Each number is 200 + 30 x the weight over its row's rms, rounded and kept within 0 to 999. Layers, rows and columns count from 0. The size before them is the row's rms in percent of the matrix's.

# layer 2 attention output (transposed), 256x256, rms 0.123, rows 53-63, columns 0-127
089,209,209,193,220,253,192,191,162,239,161,177,196,195,186,163,205,193,238,194,219,167,240,214,165,193,240,258,210,229,160,173,234,258,230,184,219,213,245,221,123,207,206,229,191,189,170,206,235,228,197,141,274,185,170,203,191,182,233,227,177,174,230,212,188,234,167,159,166,230,198,227,203,258,150,259,211,184,214,181,243,241,219,182,179,140,182,217,251,204,219,208,183,190,194,236,192,196,219,313,214,226,172,237,182,136,200,198,259,241,273,156,188,200,175,214,239,146,170,156,229,182,204,141,187,209,217,216,172
088,194,190,180,225,186,194,267,157,229,176,188,215,218,231,216,180,222,201,163,186,209,230,162,183,194,248,253,257,186,188,147,204,169,171,122,225,204,176,171,246,178,196,211,237,146,201,152,153,177,219,213,150,202,155,159,188,184,239,199,212,198,153,211,146,248,196,196,247,212,168,181,224,178,248,209,229,136,166,264,216,238,196,207,194,155,161,233,274,216,226,183,192,196,192,194,212,190,199,204,226,180,201,210,234,197,161,193,286,201,241,201,231,228,249,239,148,189,169,190,193,154,190,144,234,169,235,168,200
089,165,199,177,184,204,186,186,232,178,256,199,205,204,186,260,247,204,174,165,190,199,211,175,201,222,231,200,174,181,176,172,198,249,230,199,228,179,153,178,181,197,197,220,184,198,187,213,239,240,222,162,177,167,218,206,218,208,192,175,235,245,208,192,270,216,219,206,166,162,155,205,212,176,193,183,180,248,237,162,96,155,173,204,220,171,170,224,130,227,182,234,157,169,220,185,187,196,191,176,206,115,212,204,128,216,205,204,200,263,124,145,243,207,219,206,208,214,168,165,195,249,155,286,143,193,215,191,212
104,201,174,226,176,290,185,205,244,187,209,188,233,212,200,222,251,213,242,203,149,138,229,160,193,175,153,197,200,158,187,173,257,214,170,202,174,214,205,205,159,192,223,182,186,178,139,181,197,210,159,202,169,200,189,239,226,132,184,143,214,170,193,204,179,213,216,192,222,202,223,171,220,205,224,137,202,177,184,226,177,220,189,210,185,162,178,222,219,184,283,219,229,232,184,209,214,170,246,235,186,190,207,201,205,282,225,203,185,228,183,207,234,186,130,186,201,226,224,180,244,197,178,192,186,212,179,167,217
087,159,224,142,173,229,196,165,222,159,176,188,199,191,169,187,188,226,266,168,242,212,251,169,212,216,167,219,200,239,167,161,241,225,205,183,265,223,179,224,193,245,160,213,236,211,212,209,191,225,230,187,196,223,141,206,173,225,207,225,198,202,171,206,224,176,201,193,195,239,182,226,246,181,175,212,205,203,192,173,219,123,194,193,180,169,248,201,221,208,155,139,156,159,212,218,182,173,171,190,203,204,194,203,196,184,213,132,196,222,204,203,224,205,166,231,191,202,157,246,209,215,224,174,207,183,201,202,259
096,175,219,196,229,180,198,147,215,178,181,223,232,201,192,239,223,232,211,197,166,176,175,166,235,169,202,223,223,191,188,193,223,241,193,154,235,222,169,191,226,255,203,184,197,196,148,235,212,225,173,153,171,253,165,211,286,189,221,222,198,268,192,219,205,148,188,168,170,194,155,195,242,218,257,173,165,189,195,160,155,218,167,199,204,145,192,263,188,199,153,217,196,211,192,243,198,228,217,177,241,152,196,167,159,245,152,174,275,187,168,215,192,240,232,203,163,199,236,204,201,235,170,200,162,132,116,221,237
081,173,275,173,207,200,144,257,237,245,189,184,215,204,205,192,212,132,206,191,199,205,199,192,205,176,216,186,214,193,228,170,147,218,219,217,196,147,218,157,197,184,186,142,215,188,196,232,243,199,181,186,189,214,185,187,230,204,184,186,208,233,198,220,114,182,192,187,197,222,233,186,195,228,211,192,141,215,216,199,226,233,154,153,171,170,212,178,196,220,211,221,263,191,203,180,187,185,206,197,244,188,203,185,208,227,191,181,241,208,201,156,245,186,179,188,217,196,245,156,278,133,229,208,196,178,219,222,291
107,172,251,157,158,198,214,179,214,170,167,224,222,223,168,232,236,230,226,205,149,233,167,140,165,208,219,220,192,228,190,202,237,220,200,166,210,203,218,177,208,180,239,222,225,129,238,180,224,195,244,207,221,157,185,150,268,196,192,173,183,159,204,176,245,206,213,208,201,191,146,201,197,205,255,182,242,212,221,216,173,240,183,180,229,148,195,209,187,167,249,217,206,164,177,171,146,248,195,165,239,232,207,183,187,233,233,203,224,209,193,229,246,209,212,213,238,181,183,174,210,133,168,203,194,183,187,180,210
097,207,182,126,195,243,250,198,251,119,244,253,186,202,194,184,214,196,131,190,216,131,209,180,201,161,185,208,171,183,162,169,227,257,223,194,182,217,210,165,200,201,209,217,212,216,147,201,169,225,142,240,249,231,182,208,101,166,196,187,167,194,218,184,271,199,227,236,191,218,211,225,188,207,177,205,235,216,218,248,187,228,176,184,197,182,202,220,165,228,229,199,188,236,189,206,190,172,210,222,214,166,168,189,211,225,176,169,203,244,200,206,172,210,199,182,199,216,239,196,143,238,215,230,189,129,239,193,146
104,178,175,204,252,168,197,132,235,245,234,227,200,194,223,175,231,292,173,222,240,180,186,221,230,137,169,155,194,175,192,206,266,243,197,211,133,227,242,180,156,214,232,184,235,206,211,184,203,244,175,172,250,181,202,211,155,211,192,214,238,189,219,214,228,191,170,197,174,195,181,189,180,216,153,249,246,176,172,235,235,199,214,211,185,248,151,249,236,207,205,219,191,242,154,217,256,221,236,275,192,173,147,278,215,171,227,221,219,192,230,138,220,206,169,165,244,180,251,157,232,217,229,204,200,190,172,200,199
084,124,216,184,174,199,170,173,212,137,200,193,206,204,163,229,199,203,117,191,255,187,206,235,194,173,194,249,192,170,184,191,193,167,212,220,220,206,213,229,266,213,198,195,190,213,232,204,163,201,239,209,224,199,243,187,146,191,188,255,207,129,203,171,226,189,145,189,213,191,234,190,195,221,195,155,231,203,250,186,217,201,211,191,225,246,198,187,226,216,190,146,173,218,192,181,161,216,183,208,186,248,226,200,188,205,250,195,177,228,184,180,188,180,147,230,145,231,150,192,141,261,203,229,214,233,186,232,209
# layer 2 attention value, 256x256, rms 0.0628, rows 54-63, columns 0-127
095,208,190,218,171,163,178,159,243,201,242,227,199,218,168,164,286,198,229,220,142,177,165,197,235,235,168,184,144,205,179,195,187,219,216,252,188,223,232,241,157,214,215,171,197,260,208,212,226,189,199,210,202,192,220,207,230,145,216,283,118,199,203,231,173,184,181,219,172,174,200,216,194,197,163,154,183,203,180,176,155,205,183,170,172,225,210,154,184,175,261,165,194,180,228,220,174,205,266,216,207,219,227,172,158,241,173,219,210,232,194,215,228,149,159,188,208,238,260,204,216,271,176,220,205,196,182,192,178
093,248,195,225,257,202,198,221,193,217,173,187,210,224,211,174,170,160,188,211,220,215,223,202,171,198,157,129,215,180,221,198,255,112,219,208,187,177,207,178,235,242,194,251,239,213,210,164,252,168,157,211,205,159,144,205,223,172,202,207,155,229,217,200,174,251,203,192,214,242,216,173,221,207,227,208,214,179,144,220,200,209,228,219,226,157,220,218,257,184,179,212,222,224,178,160,207,184,190,157,200,222,181,200,247,222,192,150,211,177,183,185,201,205,210,170,186,169,199,257,198,184,210,137,223,165,214,174,241
095,185,243,118,220,178,216,212,199,209,240,229,220,255,203,194,227,179,156,140,211,268,187,187,164,193,210,248,197,204,197,209,137,172,239,218,186,219,232,182,219,227,211,196,230,263,249,204,190,196,218,218,169,185,201,142,160,161,227,201,205,220,251,186,214,166,197,206,242,235,192,202,226,230,179,228,198,225,200,229,209,193,200,199,198,231,184,142,220,277,222,184,192,207,208,239,233,170,157,186,207,191,150,213,206,216,203,188,219,233,223,213,215,164,249,208,162,217,191,151,154,242,198,179,214,177,207,257,226
087,236,170,271,208,230,168,211,216,155,179,184,175,164,194,174,229,174,176,150,189,215,181,209,226,206,215,145,140,179,255,291,177,229,121,232,147,204,222,193,218,153,220,239,214,246,227,226,221,183,203,193,208,204,194,206,202,171,162,230,197,216,195,252,191,261,210,207,253,215,172,205,187,172,200,235,224,201,200,229,187,204,199,184,197,180,150,216,221,180,228,199,203,199,206,210,189,168,222,238,182,208,217,193,190,257,167,236,205,214,238,111,164,220,183,177,217,190,223,171,132,192,174,283,222,143,184,195,166
096,213,142,198,143,231,179,234,187,168,194,154,244,212,190,166,240,150,210,146,246,207,243,196,153,242,181,178,179,152,261,246,200,190,236,268,189,200,209,195,222,216,144,192,190,217,205,171,197,169,202,259,224,168,202,192,138,161,172,158,207,209,186,154,218,263,180,268,260,202,215,255,166,226,182,217,204,215,227,253,188,185,212,162,233,173,197,206,216,155,243,180,201,173,202,158,219,101,183,263,196,213,210,232,233,150,235,162,160,217,195,173,209,182,146,215,244,163,196,199,154,158,204,173,198,173,255,141,257
085,249,156,188,144,161,217,171,149,165,202,230,208,222,233,203,171,235,203,175,193,207,234,177,203,180,206,213,225,164,208,217,175,214,154,257,217,293,228,247,228,194,184,203,226,212,190,176,185,228,187,223,194,176,234,212,207,175,266,167,129,211,184,160,261,168,181,191,161,178,203,200,164,215,182,181,280,145,152,233,168,206,179,159,234,204,184,183,216,143,239,224,179,218,183,230,224,164,175,209,180,181,163,204,155,191,209,197,161,193,166,196,150,220,197,231,185,197,163,225,127,220,178,162,157,219,212,154,210
101,249,97,243,249,196,178,193,247,162,192,170,207,218,216,198,223,164,170,206,275,239,189,212,251,233,214,221,217,219,204,227,227,149,222,193,223,170,205,222,221,238,179,169,169,269,168,201,206,200,206,188,194,222,158,221,137,153,127,215,192,239,159,230,151,177,204,215,255,224,170,212,170,188,178,224,170,188,193,196,196,142,198,185,194,191,254,172,203,229,182,198,229,187,196,181,184,194,237,202,174,198,194,220,223,191,202,199,195,190,217,169,197,197,222,200,176,252,221,183,179,235,273,220,185,156,177,172,176
097,231,211,235,206,228,215,253,205,247,198,187,261,199,220,210,220,158,185,167,189,268,190,184,154,206,200,145,191,193,261,218,169,130,213,168,220,206,194,165,162,200,173,207,153,214,248,210,189,216,207,169,155,194,201,181,238,156,189,239,191,188,166,197,223,245,206,169,202,241,185,175,219,205,249,212,178,218,184,159,186,167,266,170,240,212,196,216,242,232,196,191,214,177,220,150,246,219,196,169,187,249,214,201,194,226,186,180,232,189,210,207,205,193,228,157,182,213,237,198,215,193,261,200,205,193,191,187,257
087,230,185,225,158,189,187,259,212,178,240,184,197,188,170,254,188,120,191,206,149,227,208,160,181,239,156,209,199,275,249,134,132,147,217,208,232,189,184,250,195,165,127,215,169,208,193,177,186,175,212,168,121,207,199,182,183,222,211,181,139,161,181,163,228,221,177,191,183,157,231,186,201,190,241,189,186,173,212,153,221,210,212,169,214,187,201,155,197,189,140,188,206,225,219,147,232,175,205,161,181,233,200,219,253,222,211,215,233,175,229,226,160,194,234,161,198,215,189,222,186,168,181,206,226,202,201,267,245
090,208,227,217,200,232,185,259,200,240,165,205,162,224,264,186,162,204,216,183,186,189,209,223,202,172,187,146,187,226,196,232,147,251,150,184,216,168,172,127,158,158,190,202,158,207,204,227,205,231,201,177,156,219,179,249,184,208,186,196,196,226,199,258,187,198,257,203,219,212,167,212,214,130,189,255,207,214,151,187,217,165,175,227,139,160,191,192,186,220,152,184,223,184,216,196,230,203,160,137,190,164,220,137,234,187,180,220,173,173,192,229,202,188,209,191,196,135,209,196,234,183,242,186,209,213,200,188,191
# layer 2 attention query, 256x256, rms 0.0682, rows 64-66, columns 0-127
120,188,190,220,216,196,206,221,261,160,201,224,136,174,214,215,225,256,262,201,211,234,219,221,160,212,216,236,173,217,201,211,203,214,218,187,206,164,256,215,131,193,183,195,144,211,225,204,192,182,193,204,234,184,197,188,174,171,190,202,251,214,231,201,158,198,223,169,126,165,188,216,234,235,204,176,245,250,187,254,199,201,202,211,240,151,216,217,212,178,211,193,187,168,219,192,167,182,232,259,214,218,206,202,206,192,224,237,198,235,163,217,192,253,208,186,167,275,189,169,161,175,206,128,213,167,160,195,213
121,206,184,164,234,199,221,237,168,180,164,151,164,224,225,236,174,196,176,214,184,213,222,253,91,198,238,246,184,217,229,205,235,218,207,232,224,195,257,238,175,198,136,197,212,202,211,254,231,200,252,228,214,248,204,146,252,173,187,217,194,203,188,256,191,218,238,143,188,239,199,247,208,204,196,198,214,228,248,235,182,155,148,165,157,220,243,185,213,148,203,183,190,181,186,180,260,194,211,214,245,190,224,199,218,232,236,199,139,195,268,195,179,186,202,191,191,96,191,192,205,198,201,174,144,218,211,217,160
120,197,168,202,273,212,207,225,188,185,199,250,243,209,148,197,162,199,202,276,216,222,181,212,182,200,240,200,212,188,139,179,222,253,219,211,192,200,184,247,210,208,196,230,212,260,208,215,253,207,195,222,215,221,264,197,172,229,193,255,213,232,231,192,194,225,228,176,196,166,238,230,168,179,200,203,241,236,245,214,169,170,222,200,227,217,207,182,191,228,148,174,178,241,203,181,217,151,219,161,228,204,194,175,215,238,208,206,179,181,210,208,136,208,206,201,197,219,128,184,189,201,206,216,235,268,212,214,218
# layer 2 attention key, 256x256, rms 0.0507, rows 64-65, columns 0-127
102,195,223,169,188,210,216,198,218,206,231,190,241,216,158,149,203,170,185,215,180,182,187,194,206,181,182,230,207,237,211,215,209,204,218,204,235,185,185,143,206,143,182,212,212,243,211,229,201,226,190,203,160,184,236,209,189,228,176,225,151,189,139,258,209,206,182,152,198,186,231,217,229,176,210,197,193,204,192,262,192,189,279,198,225,284,183,207,202,201,195,241,216,229,178,196,195,185,210,180,198,144,190,164,138,215,199,171,217,189,245,192,145,218,188,206,238,194,184,194,176,188,178,224,177,191,202,152,219
102,254,175,210,214,252,194,174,168,229,159,189,196,164,236,219,209,191,174,219,173,161,201,253,193,226,220,182,196,131,242,203,173,227,182,224,208,236,171,232,171,222,218,173,194,193,192,233,172,196,189,221,221,168,209,170,215,240,229,157,194,178,249,191,201,159,219,275,182,159,172,186,171,185,191,230,173,166,222,153,226,217,204,198,231,186,215,195,183,210,200,195,239,153,204,172,233,212,190,204,255,177,210,231,208,210,210,264,211,160,233,210,256,209,210,190,183,238,241,221,203,233,222,193,184,278,236,248,198